Weights of a small transformer language model.
Size: 9 layers, width 160, MLP 640 GELU.
Each number is 500 + 50 x the weight over its row's rms, rounded and kept within 0 to 999. Layers, rows and columns count from 0. Numbers have three digits each. The size before them is the row's rms in percent of the matrix's.

# up: layer 3 MLP up, 640x160, rms 0.137, rows 476-557, columns 80-159
# down: layer 3 MLP down (transposed), 640x160, rms 0.132, rows 476-556, columns 80-159
up476 103:520545504550574553497578456517439515486620520449462562499551469498540583502466538460511554432580429573401542497516557591473398568472509378522458588439477555459521474501466491497411472492485522518498527530474487547413457586425601604521485501
down476 106:450483484514515475478528516638475550496482529523486463527508527461560537516556509476453471545363495506563456525541481627440447435494523520493464506503602523486536509501527471431502452438545506544542543452445517529510392495497536548542529494
up477 097:482518463509409463472528473512390430515505473522345501393457528503473489447462526452504521504512585447568484520530465434537540484524471473527496458513492527469563594469444569498375420525509461360488501536516506399483428499508510405535526507
down477 099:528489557473427464547535536468599523514385494450594545580602466488485479540493430565568410485459494554382524483507498544404444452469492409473456501482495518566466497510446527495533555463553537547592483511567456536556581512437476484493475512
up478 107:507469532533495448503513445497487565490460419551353474491475507499460479421497527619552630527480475521466505535472512510470429457404551479471582441500552518501485562568499518526546501518542456357557490449534498635511538524510602443526457505
down478 104:556564458554535499557517453521500515552532523535490512523490552542497453537509516568532603464471498550522517489452479500481495488528504393499554588484388438457546341434443449532442469514433498483507426531540493411511514476473484495433465563
up479 100:530454576459566477578438462536473477527457487498538470412570470437510572549375607503526448532490511614479426506497569470515633465448499512495538548497504552562518493454525595473462500449520575593513538558412484415526542490499463508500479346
down479 101:478573531497539557468558607541518511537507486542600467569538524504480432572516454585587542511426487441476510444487477514565514535470602466510535526510567504390485450549468460531528617555454510496526524458518514542507430496389530543490560519
up480 104:593581502476484449591571501468568505496602479481531562385508545468546524570474524494492457427426594447517483418599514474452567519465457534423427502519518507435542517441531453515417512474495598464468545515458500575532526563557513505512614512
down480 088:438474413489476529430475593545534475426440495563437504592459473500413530512506519565538496584597488535499506560382485452501467451491585564545518532506562507485528500451465453504530514526473508517484401465582428442570516523387480483444512537
up481 098:483600521482505532506525550607546497589502561468517508521514440514478518551623483405499452460504488561556527461480382497509511572563517517585538560532470449477466377423450491547543464461506457515520434484456385523469547508425472508449459416
down481 094:432404568447560438481514546374540486440452471573556448523531494477474457455439436469495522538436425533430488506452549576501571476450381524492470472522572559567429550564473531460561570473497581480468517518574650429546481523445463579587451540
up482 105:518541499518432441515468463465457372472514497501437460470541562446475384508473529582537621545552523477582437474501525485539436427493496444460494594545447508422507472506518544553501448456450510512501431549474496523530516489465556490568505519
down482 088:512456559509533466516553570553532504508584492497466515546397552549502544480461497465496425463488486584448468504557521459375639550535556577502456548444575535497481461459418510483560610499525486497455501482464455529503518494496468449498462501
up483 108:569531538484575547541529393415442557514602499534491559505466471428532463416507463452561541507493485521558473513487529434572440497456536523492494465539410497576464499514535521530439442434579481472471550405425597446475548546519526463475510522
down483 104:437489492522473485490520557473458469488473515436503553505426491459492438549531499494483564492472478438465463570542479548437482461524543557411460391501611543455486536481537496575487445518429536497505436545606508493477454435541554465499477411
up484 097:466471529587446480508451442471526452454480417506480462486528488527446501523492511492447473517465497521476510453532525519525563548552392495518531457382521500495612467538406522425552515413460450572514444479445620452494494555509495488455497462
down484 110:480511516405550501547470406495479460429439462539533580475576548529584583539515494537619486461544425533490456536559447542421519491461516538505492481566484565490480467420470513451445487497605534605515540615461429464490513518548463554473428440
up485 104:399482429437468522481448536508469544488438475536484421457476505549515461408565494498453438545558568478481464551469543536482566534540518443510400565520531523447499466495431531448489513488404530489560477546649505529471565543472551497507506518
down485 095:439601493555503578515562421456520605428496472496476534454495475503454440472502497439577455442530544472476553432454412419520538471510458557599519511448517491572442568496580434543542485541482606410527405540524532553430513508537458534494493501
up486 093:468474465505562514557577544451526439522499505465502536494492471486520551479548481546524527457529493478517573440532577467431515454437496416500488565534428531487463545501456424426440535507515543382435440517517593486448386574525572590481421566
down486 091:496493473474553515475483484478527490560488561550462466604598508468495493607562497546478546367483482524481521510593492525497555497555551557509470519458620430516525466573567458623600449441476540457574537465462434479578480481546440451515573532
up487 102:518462499481507496503542483535449493468373474522521534529553501386463423546468413480598458522518492520540521512445508509587589434534537484506444579449471529591496570517489484523513488464509454539458540527527491430571544548469551507436571549
down487 102:507526460456517507527489523466493561466527534562476537499523451524553495501460499531531539474490515439551504401430388447402545449532529513578394449492492498402500556529497527488511550540454456500491607501406467492459476542541494540447428534
up488 101:542468578523470470422491461448453563515518487485607460410548506499557431460484429474517585527511557607419420465494602548477550387458494530524557556536619543429537560500494525483540519539504501527516513474615475504471593594466489630475582524
down488 108:487597420576496474566439581501436412543593428537381531499387438497582559418510509475438522527480472468542527434505442479479491446574577462489540544498530461499563475542482461529457559539456453502497559455592506493551519525399478407597479510
up489 106:482502593473518594467488515433422471472578530585522460468522458541473536498476598472401539419414539494509557554455456437511457569463538430580562561488473463449510484549481565592563402492615432543410497532497609547505526419478494511480466501
down489 109:415402574469487569490576490502484457409474393445483452510556499545526527539609519510451458533559467524513458496487491494407521499519476487498385464507542487447527526470454556448492557457542578509615574478479537539512514457509520461468499538
up490 098:561364566430521442503479529497491483526503545499479486467495431469545442538540491430526496441521446607608517494414532449619435429571511467412536480539584444532478497478582488545545531566591481478478565474420589509472503523510496644516546568
down490 098:424410501486548483570499527540534489448548532463544431479455593443515560490479492508519511507422478484518525484505514508507448580574490413508342488430485575481553499454538506447579458538475515485476450480451434510526486406555561479471548551
up491 102:512544494465460534484440458455459430567486465459512618527524483455437391385418530597460511498507498503472442483518478514500568530497445493489532513523461420557571467557477439499489531518519503483479501532538543518519528540492456532529425558
down491 094:466512448503587425541557524537594503469499541522466417427501442509400542553564478509452538491521584529469520469395470492503436489508549526430478500475462496422509489458542533544553542472540386446434461436484395509384444489477575431476528447
up492 101:509473455506515539399523387481471507576511448353473502513527520492485453538457460519458552520439522511506443540488406480432386403477545499512415455571514546578474451505535419515434501508498451513564484538495463452564477503524525508446459419
down492 103:545482522370514464506461505502489493512507472534566486599534499534466608483533520468505536451578493593484465533501456465620638447469488568481485352365586467585414511494492492543490481477474536498527504401527536486486484555451449521519541500
up493 087:612530558498534519521381484629475473537499499549505538441502505512459510513490468518518610544486480414495441507488524433417483512431429572466465490442490467473473439533420458528501495501533458488483543468424558485495497565482519478459479477
down493 096:383538447521434432410574457496556478377495532508407487510526460495467465481526510540354464424514539617530541468488532488502570489444597524473510486520474563508568476450493462455481505488477439526473412573531498569493459471530437436524476438
up494 103:495410497526481423507608503564505615432427495414406568473449479473465536502508489449490400424435467539499492508455407549451433565520404513500469436561455545542461494490462521596526548557592429502561504492441436517532367556440560526572491518
down494 099:546495541494460563508467631560534496563549401466497549622538489522501473467490512553510575528509493482546517531583554615566556537473548514478404605565504554514548450504524468564451494549539565477489462441499466530511542528530533456527544511
up495 087:515536523476492562550494484526527476503425547544462549416503439406483553575504486456544505499442423471484444481463524472469408376501534456445484426520473512547502434484479365449485516445517522459429431532469578529504481537482533444405543446
down495 093:567555535478496399517490466473505525445488402373454432504424460562480538441524495559516409483568498395534530530511416527471529522522479501549519585551527509482520566486480531569582537560495446461403393445448533449476454495483553466537471502
up496 099:508512447520476484554433503465466550504471480452545578515435466415473509492562497489378459519521488473458411507517628569597463461525584391480589517519528545550493497540529490492481547532575565476413354385564477567511494526510492521497435510
down496 096:545471539454433502554495525558520492544450522525500425483509521574420470475491477522514444472500581495530486486522418513435459545461518521499471480483484558551558513446502420435462575456431469537521556551616499449462573507499605502481554476
up497 102:504566534491514475556456508509465529455488622445485454479522537467394496518481519496462485452465477509486493482502457542512485510517481509490469396417543529513417474551472458578522470464518462488455459554483507541667500530449409458496523568
down497 093:529432474421521430444465547442487443450495482517486509429460433531508488508548542508531571531527492554526577449506577466502499615493463457456513561473502454481492547459491464412536508541513487424471452454518465575446483468542473578513451461
up498 101:484543554519505504464559560519427351505455451581541536483495492462459489545536627574461570501551504504533496587539510465483498503424567462547556546496506447457518554510595511441506479520502457518462444506497480502496524483577471477494539551
down498 100:589439427542453597479532459559556481499486476478384552467418510530500514517498509507529524605481414467526437398467532502522574507532538513488485537445482643459512483476486417417521518558445505495517556503580562471583482500448481417473515345
up499 103:455573553482492528432579388553517447533428527484516464442487491514433505524522566565400507535551469578523560469529442539540547510565469486478491493502549509544483563491487513537536464466448511425529472372434553538449551564459411504477403531
down499 100:600422444472539531523603545456515617555475444472486406477500496473513461617508518525538528454515551535521488529521502550559525424487497549576549426517530459445556537496564530426511550520555551572562502502566573480568539517530551454526564418
up500 096:558492451538441507466620482474504572457445508539517486506534437505474487510556559553503479564502552528549473502487578460478474565379529503538492548473627550473511493498457446515552443462432505552466487568570569501556541516514530545461458493
down500 092:504507547558533488502474531568487478397572565510521471500448513552497505491532468505593646385493568519583508524427521501464485455521507625438483473530497518421525521461600578520439538489565493514450526483487468395452474504520503491503437593
up501 099:498409489467473526559460477536562505495480533444514463467507581444529506391448598507471537494564483478546478601497563546481466455371463447514548569576494532516471509491497587554566422591450526438474485510508435572512532466471462443492516534
down501 098:517517495492521501508519503459544434548430493494576478543493448479499500488499479613477500569458563582503594630547546507653495530469570491489485601479507557507478461475471492478560469538454408512496559528529465458540502535446415498501472530
up502 103:535501514402607573561558444484417556521590578501509412485544539514527576432472515507520573390521537453546512397436446484485536527547488425567438448488483340479459581472517540558562451407401473496542513510495475451515495524513525484456487478
down502 106:545419516455432586562463432512490505537504505463392530535525507558406471515459512507551468501491551466440606587492513464504471457533574570461492649505464463466579499430415410491534599543560516548508459420524538585530524552542495432441468505
up503 102:517548556523450488477508510457509454537485484418483523511514423476587498498479439509552424533523476573510499439530456485517624601545516467461447496522502475594470512404562441469416503510485484516574544569445478628547434509486541488549548567
down503 096:447478546532487358587503520532495515379559544500542482496508436505498467504479481519570469435499544453458498524378487607607530533467552445449505532524470512398549470514468506515556514468586494480519441518431489537550525517424426516463430569
up504 091:418535522414484615490520452477466515516564509471490478538523492517490482416492569564527503572500466526587579484500442505551499453568444519463507519491529523480509531543402514464543465500452505394612551501445483554381522547537467580375490526
down504 093:478486512443566434508476528528410518501534470558533566470514509481519530452424485510490547504440432473453457516551514473479547545516565607479503538557503455428556502418533421556486497557557524504482490531570517477621435422485450462520512490
up505 091:382554425416498458587532473482545470394410580445510548469453471535454521588446548501558496444463486442468499512478490473444469530468528501461510520542540524441578520549493503416477417490504552509464463538567536451604446527505478552553519570
down505 098:552573483509486431520466418521439460559521480499518579556542472511559437509556482483524377433576503572516515484586407432486437462476498469487447427475450463546480277525562513449510619491505412507504439383467467551489461512465460420465495496
up506 097:532493528534458545504493472470543558445501500416556447430466454502495459551555542477519589493488513634460494477529476545484520471452467564541497614486512474496424375491477458461564485549520534489484410475499417525502631450520588549467480566
down506 092:416474418474446475549536560526503488566576489542411557477429523555531488520456603573558449539520512526521454420514402529493470513441580532464495443453519506541419542489523439502500436451478385479553557467476527535483569514508417503623476521
up507 102:438481535459493517511564399468451556591513573489454575462513541529520563507554585494436423523498486501485478533513436483471530560493552400490443354550545516499494530530495529463552454536531494438415528532512470617478500489508453409468376513
down507 115:567502531458475526507531555444490608521568497509399533481471453576622530512510462464425534515534525466543578491458473485503458526523497526537479540583548464460457435501567515461492576457515487477544483489499454519416510518593331447582518515
up508 109:538550428561532563551480524422493508533566499478474421394445483493473418488486492524494519561441514467485428511545511490461435441528525546671459439480477437463469397495401530631470463448504502483555491493548466508506556501551528386540446465
down508 100:501480449502507491457441535542544525436415504478456556550500420514508538480463540414437513526574492503545509436476409490508503496621549499398498476420519505570394451558587497402504495544437513433479417561566382469399480493508456489548513430
up509 095:591595534541472625564398554490500540444517513485498462565417459560469433545447481496448495495531486549451490461461498520437479474524492540513539494483443526393422535514490453468534467476476415537472561549591428461624446573645448439416490510
down509 094:462453437453536530530593513459557453581452458459521560497507477470463486541456479506460557492509491506428497539525519418471513555448547460462455447563548532538551574423552554526437527487508532596563488533341493511540505513363540527519443478
up510 099:470535545544483561437494446388497495461417538451533466577492516586412453541554525539528608472520490562454512527560471408477510545468564461475519587536505468504512477470474419493548522552536510506539513513445441546472444465465552541530512529
down510 092:561443506583490593473555547620486504546518506481456588466433547471530603546478459583480425567518419461514516432562487490451482538597454516442545365525466541523509488480441510449461509442471566489489519500484421397488520569496426481519410468
up511 107:459505418482533564585448488432535471499469513501579493540570494451516521558457501625474471464448522467530516428535549568469539494494472489476516469408471430481421517446534379597539481518519416484443537573526535484488415546484454538480474542
down511 105:468538460523540621492504551468413478560481496535474437540533511578509582485497480419494449471570557522554462478576504520484496503470545539517453528475467442541445511543513533462467524554510487557491517446479538477435480480493514570579515544
up512 100:470465376479473451514540455524470513473450492482580523502472509537422533471506436507518459482571374496422566510495504456524444529448498604544539595492466502459535569519543465458459560550575539488455475440520521546492499496419578561436445429
down512 102:484487519549486560451527512537503544605468571458478530541479523464528526546545452510506445604516358486499513445535420513461496446613497468445606460511485475396449498513551535526472510572533486585409496514459454498523541553539491542542461527
up513 100:474528542466477514501516463396506590581510424604396473502481499528529484410537535525547561494359513473454521598626523460500479500525475542511576411419546564524532517446597452554513509503602555496548516456489570532547486526445534464487344566
down513 088:486506444530555454432490540617496505438495515504512513486531528472531529492441440515384565476446467556457482390413467494526443464515431519494487403601522585432565495489461500568519603448484509521429679504499480468466403484569468424463522551
up514 108:510546502494477497512558359509534505555533479474505488446520359484532533503438543490440411545495435476495458623542490476559497470408537404491493518494521500450473568527469546595618513480583476339535499474523460509501511396513569567423485454
down514 097:526484584531419431507469606484552523497455538616492622530415559526495580475587594470538543436564486536473508467443464497510516497463418438533540535543374450441523490530477446558523501452496502552500474546459457565627544555447491530464474524
up515 094:489536462531494567504478451519499443525514486510517404546464571521510481503569454526466540534428487469399591455521550426534514452505570472557479519456581487539452453451528480421435559547530490481503485543525524500513498514414564590558521512
down515 099:510468498545461448455470473572508446485561545467542599451460517501546428477469502560455443497509485476612514489462469496439383509439487523479493592497517483407525443425499428455505528526499491587552576565476401508607578473516493519392527549
up516 097:440572447499539466533576481450559433482551462440556514523450465486505542462526500469549464372515381473579471420520454514493500581533551474569475532464432442576473490494486378523490492490560530599542524520497490551530409602471487552423483547
down516 099:520478541546526558422576475522478607510625478503565554465503470477499474558461488439525505491612536506420518527567539609506467479556478538495448523525471575436499547468409440580507452551569489433482543466453520497431579532480547476552529483
up517 104:397550495519522543505530405470505454511585559439490439434497485478451528465550523458466544625507586435545519508539388488571575418501506513446528507560455479475470449534469504494542514423520535445479458525542520472478498499575496510501521374
down517 088:607480441505395503468472597540600515480528490549594456446479489415441425557449475514511460486449482486541537520477593547519565503474486492402556519439549519491546481497521464481573391533483503632529470451485507536503509520507552367561473540
up518 105:425425622520426459514464439474578507532529439491468368607566440526448452555479491420536505519449531417510507540639493554517490528555449453577484568446518444396415513499554522515486395535482447536532553542524565527501493435443483523481535609
down518 111:538492554447510543485468456501544533490458579563577567439573469494472515504508473501589443514522480495557568521495565630485514483442494528508490470516428486477510528414483440448503521523386488587569439502416590579415564513476443549519587465
up519 093:501517560465485465420480493499434499537440497494486523453527453483446551485346495559511546431554572520489529409519428464490547455476544522426513573450463446512438576552532523417510469484500494459423563512534530602568534569536493397488582466
down519 093:495424526417412453429455433561472441446517448412493520553432524540497394440607520481507567466495454489441519520448475408578488531484489538492415384498432507537532451481406541519480448482470484430421485516559557466415536418470500548448493449
up520 095:587573379516475442548525473499511516517486481502528572467477425413485555460470548519509485468553587408470521441515546626524485535400517482500484456473545508444378492493499580471409480470482541509474578614530474448498476432532517515467465489
down520 104:452499486544453549454431590530524473422491490584517562465493568508505527560484460565513515472485450418398514543489563540535507480549519496497494456449498481534485534532467426508560573524536472477488477472561472453532444461496451494530436493
up521 101:522548528473469418536564498456480438442541533465514433480493500480495482452568512448532519509531524453483535547465436435517471496491477548473611519602518554521522468393468468563487555467470546478449504512410455522470422558418523511561504429
down521 095:494474577516589581505477530537526527493500488488458430490434500479490447580402400509481538462534593544508442502459545507427430547496537526553439468414457491452464477560459541391548506501509519488465510450527514478517497481540488501452462585
up522 100:492520521477553430490550509506537454490482390488414468476596410512482461481426481401531530419505565474488555554502484430499549555553540368414480526517506603475436471561567495539477471556443487530528459585573551536430443430448490549506500466
down522 089:563501441556497558433512494488484490526544526400545544469467512426516528555448512551439537534580515505522505525499597542466516307471442563572467568573470467462504504455544527566565502481518493533474539507503376465605490506462531524565481584
up523 103:413466544459505435518528512582501512582473424513502496576491412427528437490409529486515530598455575519512475574544525568529537549486530375483507525515552578484484470540532525502523398539398453559582425475423474506467536488485471458592563460
down523 097:528472516413557534462499498534483493444662536493531455354522542527513519410505493433492547459503450501585483406521525467411464561546440599442522461571454440503535459514517478460516358570549444461508551575498500491471496450486449595520484492
up524 097:542585485424486454551518440511481539547488485516496576455459500461577567553457462536521576440397505497512493537515536420484552478474524458557466496525555483529501503425459495548521504446485476600522557605451509547432514642486511455499542506
down524 086:511554538520550515536457510532584493483519523509555384523538506441423508475458502478479429513600545523486516502457517540512456444524473515492577486439461551465499540605435455451521544508428584465510436418542533471561493488473505552552432546
up525 095:475479562446538475528549475498506430588552524531447532538493564471489525538491509516511486508499480621437461525568464531515574577514481514467458433505516470520581416484611529446541433555444479458487518451406487462526573549596533473458561481
down525 099:510489529474483534490509421494542449391450491443579438462472395459505507499462530584545505481497517400544526535512539442462572480419509529422497524497444486538549595471459546510568436483620496552593530513550537518458491433456457521609510566
up526 091:557506467460547488512434520525518539551548557439455470611536402526508530560568569482500474436541472460448468465419591529536464485465493389404437411502616415552535474499518492595535583486482481409515476527529463509439542513536467499459496498
down526 092:505518574492566460523540544447514470387400516543500509392489492512427331458446449560521516522392514581648544560517485480426496536546479525623546616498525572468534471422492547489554541483576462532429479537421545519532449596509515504456552486
up527 098:458504599509502495572517536561463545616499456455510479564484479556466389450543500472432532496534420479529526502521522499521522450438520591488488515408546512530516441484523380487555459433492497536453490521530469504510574493502484439625433516
down527 098:493424435460510496418513480400518498482508500571522511608515540516492474563522550494543541459467497543574460521458581475505599550589488436513512592597502542511550541531469462605509444529528527482615554468501473529485403483485586474516503519
up528 099:504567445490565488528485480399524465547528484447526528464527416470561515476420466549438483615550418554520426514634499543594464508499555432508562483554482459438420544483513457497503469552564425461524500375456466513480436456526511518545512491
down528 104:424450557482506470487532469533585536470456471490498393460479476460481493508468426450423513447467496532529521482416381534430505557470481497539573395514491553511500530518579592468433555580503579458403442543548504552458581524513533422538506506
up529 104:556470525553468618427457549437428521410467400472480471489488457537482403434533535463436530417491509477425513559545510420471629438457491474492573524621463484609480467493488564553478458522432534583456479518507450542509515605462539433492546494
down529 109:496493535464551548551549522484542430480490477495526509490477483459579467448606518458598588629473514479433524543478481551538467523538484499466480462425480404508502555593468539532507454539533564551623586491423530522573490410390530456456503500
up530 097:447534467553479585550602442535497512491502471512600479414480564571507558466499544532589581554530454542449448533502379423444510447508617491560551472397497512461519476498479460499513468436444485438479442507581369422503549525481457588539458454
down530 103:486579583556541496464404490410431428515499519531534523528462514455566510523446391448416509587460500493542634397497581465528444469529429526486459571538495401472521534445583517568481578538482463457546550489479552459503496446550539523519556580
up531 098:494496496571507511561544489492490527558514529519522383422480449477453558573515518439512540545501535453525471408509473503490556543563460486551519518558490414432497526421558392489543583528578533406483524568416449511501466456498536471461462577
down531 095:568517549476432507422482616459515574511508440497526577526505540514497444429432457599472495518587498597435471609520501514569480473585550517403477515479529565509508503534457602499513461422540543504472505554561465487470499528581464493537504466
up532 101:435490457594496577518462499486423481514530529517502478449494495493482554526523470505540509471440492527466490516462533453473411510461563428593528651495508414592433531487492566469466500448493523506550536519548431481505457481462485455481499499
down532 108:533464483424507498507503497436442563462510390562467449521534503536571495510494546488533483464484526525601453455423519535498617527527416534419518407547457488524488524452486517361480497446518500441440477547539437590539613503467466491488510470
up533 093:546511546510435513526561472542543442494476528564502502438512475557450554444434574544525569571474541464509441434537519470545547502545494418468460599489490493469549504465490428445539545518458467541539463428534482440516507650471531532490484491
down533 096:551457537497593411472502484436517500519554470343507466595522552441463399499518492568452515444502411555453469561407439494475507500424555597501571410563477497431453488457486537524518513463471492463536433521535503557467490439477477455489529473
up534 097:449544451506522448497464562470355503484504533598587482551456477443507530381488459437476479483593487546437457422468505418603432540513519587490476568569424491379413461542568503438489519509430477435459434525490465488474541453526595502414530533
down534 108:552487532419414535506450442533509531488420538557592479453477495522464512434416520565437447458462540485495494549486518512529563500446399459453487513486477475555510484502426454540557496517481413453535441542523522483583531488504357547545443536
up535 093:569488378399539463437441505607536482502506594609535560452455506539395441508489471492502463395481409578381444519451539523488523522587585506398409524465539545466472546458462551505509468493484465559549430490474532312468495419468544528506560444
down535 091:540420553592522570521543467444528480457507462443489531487470521517599476511532521549426447546500464377505463549511506521572485432489417481485568501516488483526615486626501508465518534547518512421452453485577601536545501578519456517495426570
up536 102:494439436503463524660432465464520438505522540528459477548469414518527456475462528478550506562458532532530573573481526443515493454554619381535469543460427535477508433454497468464487634597618509428464566567494498520498475585460507558465544462
down536 090:467570510577417548408482587532564479623557453485529461506500497500473579528453445608488474509549485423500592492558439537504521558494477467397461483462534463494600465486502517518545419411474519622516392580497530525568458480523552552516453531
up537 098:496506464424533580441471494483528515498511533549472443503519451516529509493447568403461532521534550532482567420413372519448429503522469548428452446467510562458464496509508456553497472543519460578532385555420415550521547553484521551462593629
down537 106:486500478478490392502465481513580450533527437371493444528569461574520570502574531559510554500511418500479501429451496463499506417518502462484492517522498496503547517534382549546517451513482637554505438430550509502517547516480480399466616549
up538 098:377418560548427548389458493542573430457514542454511585524506421529560489597540494466524515524503536564524456515491474477481510480446481495585553508498486469450464581552383500440591559540534439533523491474433479523500467565489403524461478488
down538 099:547550334494587537531514520490448526580504498512491444541547502440529481479443475561540512466482453487485530523495533495495438429511592556521525502520559485579476533452436467520504429514591575502390600541407510585553497429491502479543439533
up539 103:467508442444518510459440453523547495420494471498526546570611535374494464485432453478560524578577530437459496447532404504536423573623493459540480457464409464521530479626524495473453485550486443540470518531432481521509501511451575596520466518
down539 107:521497475578466519474575456450474520456464520456443469506524518584543516533386548586446523410556440615447473549460538603488637558515475616555421454477415504484533376518507506518482460487464454517488435483531488507496500549557443485473513444
up540 096:547486379514423522528518527564498463479532513507502540458550405528581531539408475545548500578508507467452421495456495479480537478643414468519559534536465525433451534522391549432452512552555524548463454525476479509584515501533557505444493449
down540 094:470479594472549461530534455582610589581568487513438418559520604528561580476533453460493619431543531475478442519558397555521560495559532497452519535616559518510545545555564487501494459440472517524478473530546472488445480528496492535557453510
up541 098:520582448512520544550435535548541489424544429547494402443443564470502559416544486525438503579498425569429502458496554493458430562542460487564524563409447492506566471462537486450529497541548519414464474601378476485467541541476553571505487465
down541 098:481457559537505488446565437427453491484436513485475473535544413517516480631525438488545567541501588526546471563408466519459489453477454490514464524484527507491425499535527577498478485527456521505468454453583482539561437459479460455430481609
up542 088:467554598477480550533554493468603520472557361498466430504503538608513598492503523476571535498477457527511437519484554456550558429467462582507516499515541508491572522518534573551471510522580423583545470541501467544442497523536495589455558548
down542 086:591489444460507611498407514541496526532476514495554573475592444510435483524517463464495504588514597477533532432459468474494498572549505557466437543590473504500537542596469528496530540516446507446484534558584529455525542522473531494521550526
up543 103:554524435479440535435589444439489462574452509433487436467558458458537501568456530519542523564503468425457487539500431468566499464520528481482499446476512506470554462521517507558505497489388492457544506553483474564551464498527500551471498521
down543 097:456519501548478486550615420484543435371613430561490547498508649474467477509491549562488498530525488505475548503410486538589470548482492517479454533511501498441484527505513448450514518504485477498527527479554543475545509496514491551550475493
up544 109:546518447534525494507448514513484470452526435542381494553475471418511440519457458481508554348492565489470543533491546538613478571387510516571449469443569547569459597529541511479497408533546363414525479526498453531537548486480446411506476524
down544 115:492511465558475489487429493482482543502532538523556537516445569519560537507501464453510543539573431421401540401502477505475463519557441514554453456437450541534480484571535543488499471506508627498476449495546507502476474432525592423497527477
up545 099:550567512468511488602397483481469554487410493540535520455503422515461526467436425483445437510506465497533438524547433492449532497544527516412560469446500510452532535475480429350471464479485499594500504497601531482629547522446444516437529465
down545 089:470434502579505607449556552577578587466602497420477436498517487507484553444572537522427507419524508473586515495445493516490492599397436519522528481443540448505603507482468508479504559430574519523515435445452467615411411485485495490543443500
up546 097:481527480484465528494474533525393547492480484569496595464570510508434521544514472491506442534488476426494392426410511529631639409506492384491553475488510576468496460538493497448514491519495496512455542414506536500553409486532473426534478547
down546 106:533523544500479475538550532505563516475502521656501512502496418450480540535419476442469515502468469559470533409431474444450448500482462531654505482503491502426494533453512530518462465559502458436381472533470379523463502501492517496482473466
up547 104:483460508434423524433552474466508383465515485422520574541430438501515374449520566541535535389475429462389481487542469546618529482469550530466434496539572508574534500486435553493389410441458573519606547583487497486559519528521432528520499512
down547 110:480408460479557518448503455516402415392536505506456404488561539507461515481452529475494471472539535539503497469459541456477361488518491492543562560468526541507489487510419596501500560475566508438459554494574488441524528522441647469455487595
up548 104:433514520549528522472551505458591553416485600551490438555454469559516446456538477513597410470504441515493552551536439481485411536394520560526537535415478485364489502446442577453421417559495466511475501431512528567519501460568495547467386507
down548 110:414574510529619500589501454488523501455514555493512569490532512493495453601549497557508477443508469539483537490539484588534514482448482529496528476467496489489485546513489502496599488552541537544478501459509466467475501460529399520544404435
up549 094:506457506554336604464495560489455554555456568529494460482580535422370541435455494531468519439515435556387429530494455542561414482376571515470530446519515498498496497514520465467599445530394487571497476527472530535611533494433528509533414476
down549 090:464559513633526452571571468462403498492510540495512507398473496596543536490573496498497487497492549451471483408419473496480549502507484557580518547433461395499508501407497487488328432449492492424461505404487482509499476572458556526533488485
up550 104:552486479446504419424403511488561397524494503539463448521591451488595457392433495448507557523475412500508471568549566528496491527529560424567527486472406478483495379497463519485496509511449452466558533544441492512520516500460504458471482541
down550 095:462552513514440569548569506495425576381517565437581595490510589560522547631549531438482483508546547508479594434444570563486575436447398496504502503553499462505454517576512405516567415523472522477416419472466505506583481501525515496516533516
up551 091:503495620418505512470560565479506429513506523480398499440560408443563495514537523551467510545532456480472444429542615511469499467530424516436588489480512509540489388555549486475550410512585478392494486461546492659515567475518480530545476517
down551 095:595559461519425488481517512539488532606552588478415558491459513481396555541459512530488408465489435492466432489583508484573550553532495550531396488537604507472503495554550407500478560378535509512519445509528430502588442514516475496506471478
up552 108:516469572576439478578435453422487402550550523470439479540552468383451509539576521504526481541477461580522483519532483541537504452418472452528553612515495528472460572517455516567524388528434408526537444429529454453473449469494533532396515527
down552 098:469466413574503589476572476561594506550537444521491597474546504529492486509464544596442571537595496450540507486428569456489509475517510504439517454451528434453447498425450460556445532449531506499546514514440431488577504563508555594546497532
up553 100:508395486525536532472536454580518471553540549481451471480547499507575492522479479483473444467491455440586491501535496458476497455465445408573532524529484482497522543504481524450542565498517485451410490514509475517473448455366474562611530497
down553 110:534492557503538473545540452497446454396444456435443422452483585609469536504544441480570512489572506584515486508487484491516487512540462588570561474555530512427444508491507433513464459485581529467510622522490506507559595553502620451506562603
up554 104:426466520536482492509485513497529506562461412446515527426542567477468479579528491446464554391601528533414515490476514540556494442470542499574523444427584556538493451429496516489402415502428442417519537519493407418567485442561490597485534428
down554 107:504503532414507524491517550431503522490526552494483507480400451512499542502467534499519466494489509507420390539556495484454591536507534439474452503549507430468493529530550564489489532577516417550531466648537569549517466475500462493527521530
up555 093:472482534383511533470530541554451455559437495414477474563605488634435479484491421475435513508562356502417561527407427470459451457410531519559604528386459467495453575501425519545463561486457427503452541524458509513549493529552442501498546382
down555 087:475521490484461535472469438534502536496501523495455457509512524437565568505432493598500509487475535414366464409563435498543439528541568450443382534490503554536525549471577481501508505524439600440456514511478509480461527464511538485567447525
up556 095:622355594439453477548505493534409562489439472482525527450524486535434506462530469515474417560500506532548515425491547503428490513507502558400430522485525460558439553464481551472450539460459481430521562470461553588547552478440504534487534482
down556 102:451428533541477576596452438518503523452483506427464550542518525584443494479555550426377556586509533431479483457441446476533500359476514520530510465514511539474574452570451534511411501512479478491429461448506580500441479554472409454548585510
up557 092:516568537501520525494488496490526477441547593640522538462535453575454382564490492459550551548399415478436517583481530479487461530434508522563557491569484457464446407608570498529516473573519506521407436486446477565513472565468521515632499519